{
  "num_hidden_layers": 18,
  "hidden_size": 384,
  "num_attention_heads": 4,
  "num_key_value_heads": 4,
  "head_dim": 96,
  "intermediate_size": 2304,
  "vocab_size": 4096,
  "hidden_act": "tanh_gelu",
  "norm": "layernorm",
  "norm_place": "pre",
  "norm_eps": 1e-05,
  "positions": "learned",
  "qk_norm": false,
  "attn_scale": 0.102,
  "bias": "all",
  "tie_word_embeddings": true,
  "parallel_block": false,
  "init": "normal",
  "init_std_qkv": 0.0227,
  "init_std_o": 0.00378,
  "init_std_up": 0.0227,
  "init_std_down": 0.00378,
  "init_mimetic": 0.5,
  "optimizer": "muon_variant",
  "learning_rate": 0.011,
  "lr_mult_o": 4.0,
  "beta1": 0.9,
  "lr_head": 0.00466,
  "max_grad_norm": 1.0,
  "warmup_steps": 200,
  "schedule": "wsd",
  "decay_fraction": 0.947,
  "decay_shape": "linear",
  "final_lr_fraction": 0.1,
  "batch_tokens": [16384, 32768, 49152],
  "max_seq_len": 256,
  "doc_mask": false,
  "train_tokens": 352300000,
  "max_steps": 11293,
  "dataset": "wikipedia_en"
}
Each number is 128 + 24 x the weight over its row's rms, rounded and kept within 0 to 255. Layers, rows and columns count from 0. Numbers have three digits each. The size before them is the row's rms in percent of the matrix's.

# layer 11 MLP up, 2304x384, rms 0.141, rows 1361-1402, columns 256-287
081:102141131121142153133166132117153137099131123122169128197158114137167143142120164144136137123113
106:133151149146105133078120097132068107108161164150104125165101176123130151117160117134127123128176
096:154161101142149126137160088102095184133075138084109135125100150155155082107140109117124128087131
105:109144181115106150095125153101100165188125116122176121195140205127132135118123125079149106119122
106:110091130103098141103131126131124137131119088170086155117095150115103104146147204120131129174122
098:130136097142147142098100104104090086103099126161131094090156086128136139113152119119115127142161
110:122100094135164141163159114177169112121095155105131138139129139155167099101160165153159144130143
087:128113104148106104106107140157065140093122142117128084154122125141177137109097110165124115089107
103:133169128132148114119102105137134110173130113149138071076131123142176128140125130107123137130097
102:154091105093125117096116168171105150104120109143105113095127117112078167102132113107139111112160
095:142124148142119127122141085127147152144097163090119094156170131172144079170146106109171146172116
101:106174098102134110125126206140122073138162136144128122171074129180162108154136138133142146092106
096:145203143132136107141121150170117143111142150160137126101120130126082145109146141154183123131122
116:157115090142108114092149155098120120098141124125166150122125114133126082147133141158126151108147
100:131141093123142131128140101135108163128131105103123140119132110142078106111137130106163144167081
099:135117120117110145125120121138127137161164130109141163087092170141133132152109098174148118139167
115:114130124125165145078144090122123146111139158099108107106157094179127133198173116152155171143144
092:156148135128126125143124166135131137118118118127137167133130091140134103091129133151101099148124
093:150089130140147119069101131123118128123112140154102069127104159101127124098097169137120138129095
105:140097094147196088128106133129147103107119139143123124152098140142098107154121111113135108141138
101:106145097118108123118145091154167139146140126107148130091125102160138130158152132099119115165138
103:103112094122142105136095165120120167129134136107132118077105139123137143095111116152122109134114
086:122113128136175107144084162205115153109091150155101111126119141153154111140135174171128084160144
094:131166089120176130127107139094090112097102103124158116085118145167113128140136114150139153153124
086:136140127137119121153107112131112131137108097105158085092144133111163186146110136131123126123113
107:142114089131109209163113101114144136092087091132111170145155133140133108136120116127112122153083
102:142125139141103120130152164137127097122139136139149083131140147149123091135123084141103150120074
111:153129105154146128118109115107122129123134103112144196115142141139135113123126102181150119117144
107:131131096157192144088133147159085100121100115129125141118125126127135151169143131111116138188134
097:109111125158186126148147099143142151112158117115164100104161129134119161107131124143122116121094
095:123129151144136124094070100138163167118104143128122154124105146152110140141124152108136172128102
103:100125132144157138120129136117119130123105154141112103126161128129138100159159140101168133139140
101:087152083156149080149112097117136124135152120122119129135167119144123123125121138113131134125142
102:118119108143121118126156116149142130161133153170179129120122142171184121179122143095106114111110
094:133148166155122169145132098130177153114167185143133117119122138120131133112171120160121171151119
092:123113135100120144120127148119123107126156119136114145135119133157061136078152157117134098113164
091:196154156130135107099176121149149091145162159134144125084171157141104160103124132099133150146142
088:139091151184170122141065113158127128145084190103141093135172132175125135113118153117142085124131
086:120123139121136139146109074206116115116080122136131146123153155142152120143133079129094098074111
092:157116175106117120134081154162152132161123121113149113121165128133120178115124148115132144140144
097:120097132136103091088124107149115165155120125150100130100142146141131169157128119155110108179148
098:147130105111159145119131149151098163159168104131141105147139174118159161081101138117151107104145
# layer 11 MLP down (transposed), 2304x384, rms 0.0264, rows 1361-1401, columns 256-287
083:141169106138126156131116115101093133141153136111123134134140146125099114142148116141165088142149
100:111147135116117119173133080115119153112136168105146068121120127105132127179100114081129109151132
096:160139087090162150151146125142109153093112135110146142118140146173147127127175145157116107114108
108:135134148107157112150134139131122071140137150128160152109106114133167163104120131119134083171156
107:143084119146111140146085139109141105104123144114121110177098138157088101141140114135089136142162
106:117135123137123131094113128148118142099102094138166113149132158109092149126165139132105143125126
106:122112126102145115162111134104115155157129102120113122100181162106129131156113113134146156147120
084:112148144077120160153140147066109135104115083144110083110160122125094156156146161096137154182120
098:116110154127101112165117096128093116095120146156161155117108101183115149125109104130103135088084
095:103110141106108125170107079098123131179084150129137091148131124128144118117108144124173125165140
097:184138115135120108110127120150120137121154128131144176101122091112175121158134118131115107142100
098:139073170133167102157140130121106120136110119127077142107114139132127152121164149098113127087129
097:115112182118112151113122090104154106113126114148134103144119145134125069154132141113112114124158
126:147114114123094157120122082115154161091120107179133132148119156097161108176134075108175118131167
104:169147108126096094108111104096125151091136146111116116120128128144113142124121155144119183075113
105:181112132116125079133125122069159179169134160082160100111096118099148133119132100160167172139117
112:127095136120129146151166128150119117113055151159112135097114121079146172164157077121136144101113
094:167124178117078164141136144139124117163142118145131142133103100168178146086095122133133082130152
094:121186158114122129100142128125122138114107167128143143128146101114149128171154126123160124116131
101:137166143102092143107107134119122140183164113150142160134143096111100121111130151112144110162088
103:157146163169106172154140116139124090140105092129102155134154098147119090107145140174109123123118
099:142096148121105119149107147112118139084109110154102160130126105142126104121105098152152125150169
088:118160114111116117143112118094139126138136151148112146169166182120103103139129124128149121118115
098:167109144148069132105124142153152160125132105099136101147144151154143131106106105106146139149105
084:135135106073117173156080149132122090151138137139143160116166110140142118106112131119092131159168
103:173123155147125097152104162143105149142147132143131097128113121105135129126107086163140154125133
102:121137163120154069110129134137174127118138139134132167131131121091154132119145165107136138128130
127:113121120131130123149125110099137139140171131122120122124151114151136169138127106148191164117175
110:138140159129173120132121113109153172114149134137161125105121158122080094153157138123106114073138
092:141160142080110115127133127168143049120166165113120143120135150160144087122139169131106168167177
098:136136140144166160123086114127059098110142120139109169126129148094101156135146151162170176116118
103:154093126110106132123131119141121113124111118118105125099132156154127158098143115112131145146098
099:131137161123122147127143172176149103143134096123135116121100121145149121139110149098148106115144
091:172104129146134142102140112114121150150134114197161143156121153129138115123136158101107140119105
091:131135084077133139141076136125119110128098116125128138133110108131098112099087122126175133123150
094:189116134133130133141121101099132152110083149126133152166159097108115115117141135147130116101133
089:150142092134108129147126070194153134150143152106157125148151146114154138137180093144107169125098
091:124091122176133174160140140132133191157148163137111111128111131157092130143129082127097147150190
090:101134128165146151103110086155097121172095106123142156145122170105117115148139170116152163146111
095:121152151147128094136147103106137108112139126095136140118146159115130161098128125119103089132126
098:084117113106116195122105168124129077126116103134129158105128091074146074132130116176127133107133